Each number is 128 + 32 x the weight over its row's rms, rounded and kept within 0 to 255. Layers, rows and columns count from 0. Numbers have three digits each. The size before them is the row's rms in percent of the matrix's.

# layer 5 MLP up, 320x160, rms 0.275, rows 68-81, columns 0-159
095:149138133096135148170131091157074124114162117116120122084061121143105141124188107099140176169103087152153121150084165108219115133119128142144202075196156146123068117105123084137108096097155092174160153114079132109105173067064105148107128121131128166173101112158138126140123103130137120104136193097145091110064080086104117136117120113132205149179110186165108169119099157133099123171178112102071166104094077168083120098150162147121150057149140156144118094127180130140156145133096144
094:108099084139169112104103073123131071168064148124134124164152111179106119152111144126179136136134163122094147128093078112136108130156078160177144096118136130173131112082085098130192109136162135074086141181069211061120123129168117155149081100153126132081106134057152119160122157094105086137165139154177089130130175108101160205102101153182143047166155128087129107110163162129144167143139134162071132127133111109127144139071092134145134207121131130111145110122150127106104100159206104
098:098174108108100076111144136179133077151119142141135111142124199136110164141143079127136085148153183068160124088135120096114117148155090097129087146096142120195165146100173125137153130063170181139157171148127150086155155131150161110171141176146159115168148126144138130145114113135065151060182194141158151109139126137148131099197133195090084138154102115080136149115182154129140083186147098192128130098131045104096074131156138125134131136122105159168098115158116178080194078123131161
104:126125162116142141097144051191118115138093117098111111128132121147123088119142123109184159041119072146148142175121113106123131120114145133088068185067155135124105069127086140134102132164125117127141111110178146140082096184123054134132111112134136151124123157147108145151119089128170123161184118097145114214151074128067085091096114140083146111102180114134127129155123146050093133109149107119126103112148065170136118127111189105170132104079119186104078111104229087125139144184168131
095:184137149156102139120136155132133114148129162063096160153045105130108111115141177090174171098071216132098160146136148097103169112137177128150106092072145127113198103113154112056137120146116129132155100149113105137173088179098134113175147112168171119142150198149170069161160173129163103095190150090115131134111116084133151165153139159131093121069160152115154100177109097122136124130093126085125137154109102084138106072146166095123205097130168139088100119172071110120119124090080096
097:163150182113197069130121160192202154116092162133142140169122146119076090167188071157097139042115145214157135082128147148063128159153170179093184061061110117142102082160169150157134075105112150148128106094105108130169093155111095167181138129159159088103129110095136116157129105103141208137113140124162113158150125169105114128128105145113103115084135123125140099161145153141113156188151174129120129140143129103103092089099074143097102137114119150087128142104183095120144130141122161
103:108127204169127137145102176101137152157134161118142202182117162158128152176120129185135150125146132140103106128112100144128165122093147097092108095198164110133095175183080159142129101064139091124132151131163100195141131173129114122114122084148174082073108101117156131202121124128129149199131141161145166153069178140073111043128118114132138115137108170109163140157161117077167163208109096057155078138125095105123106121098109154129127109128077121095138096120131139099127145179103196
091:111144095085171175185131106163153114139104127115107125120138130124083192173149139102097097095104130124154104144136175168116128102153161107062131193155127138158162127153098172172134107132100162145069173164124106127133099138179109139093085093156172078122141125143102096129108103155088078139166162142168097111159069098154108138180123127080103109166131152126182067087079155043155104139100112153160183110083148149137143119120110170086107137115158142137034169154104160054150126078084105
101:178130152155049141140191107121146147148109096182143098096203110112100109078105094126137086155141124128201103180167111129122072126104073116134086212120089107123081122101145164168133122126122071160078133104154103136066094153116061139188144143113107139172146113127109134172121113145144090149181152146117138127179147137117106081069150188181182109163159119127110124151133114143119108070121152137137156132127079180178096107098122150144056127149137150110051098102144157091118111120146102
093:063136146081056125142110140157063141102107058147193092116071145098148169170138119093184150064165132167209138064105128154148148141115160107074108152178124155130146110139137135118137115152146125142090155145098144180160138105086174111136158094175155116163074134126129140092173134106042137098108105093147146165146139056108115143169126149175121134123107117129160117122117169108133125115127125188140172097152119190181140125141100099143148149151107132129096197071135158112091151094055133
114:126067126142082132122152169079140195168144169161135141110193103164130100146140140126198117074214165145122157168076135086092150104138113085112131192149157100138108174079123090114167125143210130089123159145148137131102127135165146103146164162109120137069161067135114047131101118118136172100174127104125094128145141148177129154192154043096136111138088134081125112162118089122133144132132133110104177085169147110100100108134157107107115136148138128162118101101117148181145135170062069
090:135118158121122138137116121104138146114094155132131107106121080124074128129127163035138148151155134078167153160146156127098111157062116119115136106122088093142053126106113194141096100081133154114058070067076148139149091095136113045140162142093126108138088144159099126142158113084183132119142123162084139171135100130216118092160032151127148115104083137203090134158074127086127079112141115125167087098079113147144061104167160106101114104146165120083140141147179111123150138116135121
096:127113184136132111142085094142165129125138134128113132129130081148137137098159130164124098122113068145110184137174094067126136074152142024078149184141187095167096106141153075137167148145163157142079093124080140155143097127064099128120107094068150144110112090098115088143122147162090081103069119166171145143112141060181139121206146122096112089127072154171092093127173116097069121100145137145133198110071147112123090120152123175121138135155124115098149088132116103103178097166096086
097:187133156091148111128062138163050149121114094169128119131120091119131160117208121155120174179160161074125121133140119092136170167092199156117171130173079176119073118148117138067179100184120080101140157130148165160068127117165119116124140146111109090125170078147187145144143099045112059139119107107153126162106075067145101171118155172146128195126152102101122183166128131085167147153121086128144113132149108154131107096127089118155095157095118106111132182120082108140115125084148140
# layer 5 MLP down (transposed), 320x160, rms 0.174, rows 68-81, columns 0-159
095:058139123117186145144180133127159136104136185100123127125141116163146098140136164170138054126134138124116151097216176106150093100131127094109127153135120092067126174111152115131118097172143158146123150125118190114155144145152128133187168133065158153198176144153156161108142127124092171125151133142138098124108095131152180174069153169105168163177152140108099082144100108119155112164109161096145162117103162129065079113132142125213127075108152161111085128070140083110197059161091096
090:105135105139115169170151132133137094039106118150146127075128106072136126155094170111131140103116118127201110078160080148087116184115139146111194136080159210107138143113118185202019158146114095134175171162164149154091165085178123124082171137145140142100082146153152107109123171097119086126098142137148082155119103093170138115097083120173079132080137124149104113130157149147074080148145144125099100127123112151119108129091122104079139061071118123110107157128135155145080101097099159
097:121125157142158123186065145156137099150152142141091146149162139143119150162144167128102149133142130115148110133141110139117100102140091042103136086137103027103138143079114196191175141125131107207159134130048105126170117176190107140130129106084165094092132117155102083129129111094163135118140131140128159147104118156092165097152058205098138138103104160176178154118115098115159149094137111171115132176128124141143100138108097068113199133171087154068094145084108193145137100085102134
107:122115136121106147080114214129113120169118111143108124094164148154199108159124184153159154078167176153162099167108170173121097106087134102103099150129169151206147101187111102085121026170196140125152181074180132137148100170141152129105091156111116137144141123189121122129091089158099106143130131089118162113076126146121109146096121114104205112125047174151118126105114154168155094145150114155098160130112156108152114108094143168119078086097151137128171100129151127102119074141091069
097:113104120082108216120148098117111168137154159117054141067113175084163148124114180169072118123149142116111100165114148106150091126179100141117112094081174095164154145131121120111183183119143194131168139139111098086189098107179122095115150122080107153124081137116145122109096127107117186087158126128139145136186133089127114055123153127110144079193143165164104116133124064138140099154137128034080108157122158162081164108118139075123172129126129182134108086088138179091125114098092098
095:099146182117133095146066138087131113147149189076139140113099161123088141153118105116071136165162113163133141120122132098160097137161103171103083105134107115124099129115126056156085130148132168078151179114118172094167193153150132103132084177138130116092069121052156093098136094142112171055175100102168124139128081140081148101160153148116095210115051132157117127174110114139069133156207110124170097167137178136146079135161105130140158091125128170125081119116129098125184131091120087
101:137121146119150166125126123099127105191108208097114144141150169145199098137169151119128086132192074051150143151144113128140127158123109091147175155101159159104114154102156144098180130156141150087136130088080098153125115138142158196140146118173169141177128157151127199183113117132137168176112127122123103098134158126118183162114110181172121198119138138040168109158162138135126122074128060149138226130144179133115128117170143134116148101145143175157132121129128152180186071127175150
092:134081124128138154116111144126141142139104057169138142118129163113126122144102082148105078113138199083122139124129113118186093125081107111164130139099129080116084074126212144099212134193134125133157145171151161110142101101062111121174076131170142076117083165084068098168101123090107144088185153156158081097126088131161112120170155166107142131178142183121146119133148121109168129123164186098078135135091124211133146175135060171117134120110098113138124135125175093093172136173161140
106:187151142147134148135095144124164101149132114142158082145159123143131084075102108165164060159185072143098110152105165122084168146099081076141097106094065129096076104194185104134153121203150131187096153126084116163077114164123073131108186076139142149165087139112134112165147062101140132128163182112084125096125068108166146084138162099119157155112103185127077107126086106127117163100167175118101106109118099131132185100150101140117108108203110174119122117142153119099139159082122133
096:145120114124130202165114163112146146060156150169159122147065151082147142117143065127129185091148121155134139131102102161180103147124137115100111094148161152108124140107127112119102141182127136116093137079108091178108098126174104161092097152188093141199072130069131184119085058125063129103095101135143170082108141120135128099086111129172100074100152136143100121138129139164147129183144161157118119116049130151120221112087080166148151113058110139091177101177166145151124092146150112
113:137133087122155140150093065185122112147124114120094157153190163122192083128100149111082149083123146115158108132139153111094112104178126104097193151167137124122118170117129088191170146115143134106149089081146135110120119109148109114122148127135114165104180108058070152149183113172111180142134165169134117138113152115155116136126081135099119171124130132127111110087108109079048193104150143107094127084173144157029069129140197169063136111184137175081163116136136162153190114177113123
095:148158123103131121136113127117170086081211153175165134148138141113125141150144100127120153121149213194106119133122137105167150098125135078152093110107098049127188097093070153159127181145174115138095174139102144166110131125187108132160141188113125124164140191179122128090086163114132184116098144157135096131112136119093124101131135144113181081101179107174102063150123155160146160138158157147143176123130112093163071200152060129109150222141156116103149121152113093124078111158093132
095:142122073157075137137152157145107116132130115118182138177174131110104077182184139065121117099115140124087135122094122090051155121151143171140142098118096123113111121116134089075194159121114155123126123171150109085053095175137153082183096160125090192190156145146129133134120101165137129168136141071106119140096080174167149200083086119139134108127107065092157127091108104184125169142179120132132103095146157108136168150129164111116148132157181111202144134149149156054135157169121185
093:106164147109115136105123154104081135081077134121122065083168155140118105167131132111143104095143098104086077109187113135090113067113098207179134133122128063138125150164092194129198144119157105103124161176130147119146095172197134149185158155084142141192142098152170130110133138147074117120119181130157124065156157101146116155075136125126083147160148128147167138127130170117123122088064103133046134113062112159055090113148101129168145145083139130099138099126094184144126134171175130
# layer 5 MLP gate, 320x160, rms 0.256, rows 69-81, columns 0-159
095:138145150105082170122112151111136151139205140171064122147088150133118170153140131124141054147181101112133118178086148156133101125110167162062142111201190094147082136144140076151138156110115113102136118092128102092131193084138148137197117152114128176112104101107103181135144163107204131079108175095168120158100116138146088079088184159135156179135150091163108163114059101189159064132111094095134118189169170114140141166136140134161113157140070124092117141121151119133156111106107097
094:129107119129070064115115118124120106130095126079119113120135110141172178105145140202117099174164126120177148113156150114090111152134121129173114216142154081177081095064136185108166121111134167139155108081175150112155145106135142148157164123101161051136112093130148144123146145140087121125180152132128120112109187087195094095166099156151121138139115080102201082110112137127142056097158133124208076138143103140086127127081059067177150127128183121111163173166142161151129134159122144
102:163136087087109151130124080092070122166125164075157105111181075129139120132137101104139151106119125115142155190098152140124166153181057167095150104114101112175146192145065149129081124131111087133138185093086141164128072190106095199120134174089148158067131132147101196143124157135145088182138139136081136129137102135122077163081139119127127164109163116138116165101211060112177118155067133129111142124134116114179121118102123131183159139129130142102154126078156125119203080169141115
096:118101150127119120108137081123104093106112119083109137126092102187142100119162231149168081090147155151180153103075177127142129050132110107164087166162158149087101086200123143137163140065153151148107117104085102099145145069092171110134123125117218125124146147119106155156096144120164150166177067138134115050141129123122104122127186131189089149168132111147123111095152075139150126112150103172103102122143184120165101106153054179148139085118147148119167138103128139112101085102119075
104:131119157151155093197151124125061124125125139191128148144103141138157137205159127170119096110090133213139153145086144074104109125101124161158125130122100166114070110121172178091096118102123133125087108127111177120112142102158108088178170150093112089142191102110115120123192089109173153157168177134102140154119198107131096147143189214135117114141154142085156157091116099109087099131092073160166132049133084112143099126127089190116158135109187121085092146173152165130150141088142137
091:132106155089131128140115130107130145163159129111111170139115145094124156125080085136114147127124166184069068158152134127099119168203116162139093068158156084108074138141081141180116047077085076077119083122160135060130168147128073123104141064150119121160135111091175110121135126125076104128125166144179092150077142116136141064094138073124080093133126111181134168071199123113106076145107166137101119122111104125088136186136102129120130157134150103147090083136119098073111113171056135
100:118152128070127118108093122171122107087142133083144119148109088116106170154140076093108134152150111109160061096183122068147125142190089095086116167119144089100165100083127153136116173141077140144105153136183145113103161053138128092183105138112108129141110179116186130163156072145132095128160105082120146114159080161113144083159109045089091136177170156120171129139142137153092112120144145095165123137112121110143191115104131141189100068139137084064132178096103124117058105060091086
102:112112097094086173158122113162129119149086179128147095169081151120156133145127112100131139124164162137130116140109133099144164163114128072121072128132110145051105095128184179150189138094113125120147080064068152140192129146145102093124163112050050130079080126157144109165102151153105127120108138151074110148072156054134147134131105130113169081099146056162129072133123130144147098092132142156154136164121135109120106066118124174126109057110130130194095187094105140153125061078125152
098:093140166142119123077109161112107164105142116140191085165107161125150150129127132190096160074166148154208135158125097159127127101110101106174133084121133085118156123151150128077088085151082213100175150158153112182148154147051142170136130175133153181124144129082138122200124112124137181120140115207164134126112105104095129096121112113126119179160096121169133187185109170152149181153130134084118085124089159144162130126129152116042102107116154178103199166108119126161096095134129107
108:183132122099155140156137085102102112082162136138166149075119085189072160112117146140121143139116100128123085099126123131083179113125136176101184119080075096201122094087075186157034137155092136126123111141100118146159126184080155135157088055160094139115107089126176101157127111106129151130156163135130148110131065087103125095094141170115124153157067131168096143173113132132118069160135116121153071205135133148124170118098090123125121087137093084142178113107129111146131120030143127
099:094140150120128124160134128176115098118116154140159149126147133097158182129126129079198099102151148139143088089137147142126137162198106092096113095116173068107070116055111146192090146099123140123120111114153178113107126162180168140187114139132167162112102129156131074076138114115161141095115114114140090091152196162152148092135067109166153048124150077168148038142137135041131161125151119071100149082120112144120116103125150102117133205120139102142110152070097106128115115181123190
098:126145129152140121109120077139116111057121077105090104122093122086163120131068124159144135111152119117150064129102138159123123121113145097129154060045090091148164158100142089176172103150177074122122128092107088136147184133122198184152131133142109059084105133147076118171132048086183133133110137139114140115113120084104157140160098108117126163132139126135103068071121149152157085126108159127131128140113156103094066142127124108125063066180138124089027104140141136095110115193146089
093:111138163147115122186167172130112123141166184191159165122096112143169078091170126109144174143134151117115170132151103131048081104151113126164159129155093110068100153131097101116120131152099046118140106133111128113147130091153174142163111094187108155205176156113197169174178135154178086123091118128110153114112112147145181125092086093130093104126153114158150114193075109151194075084069083157091082169091152165140140168132108140117121130163091118153112144155127094147127169084130104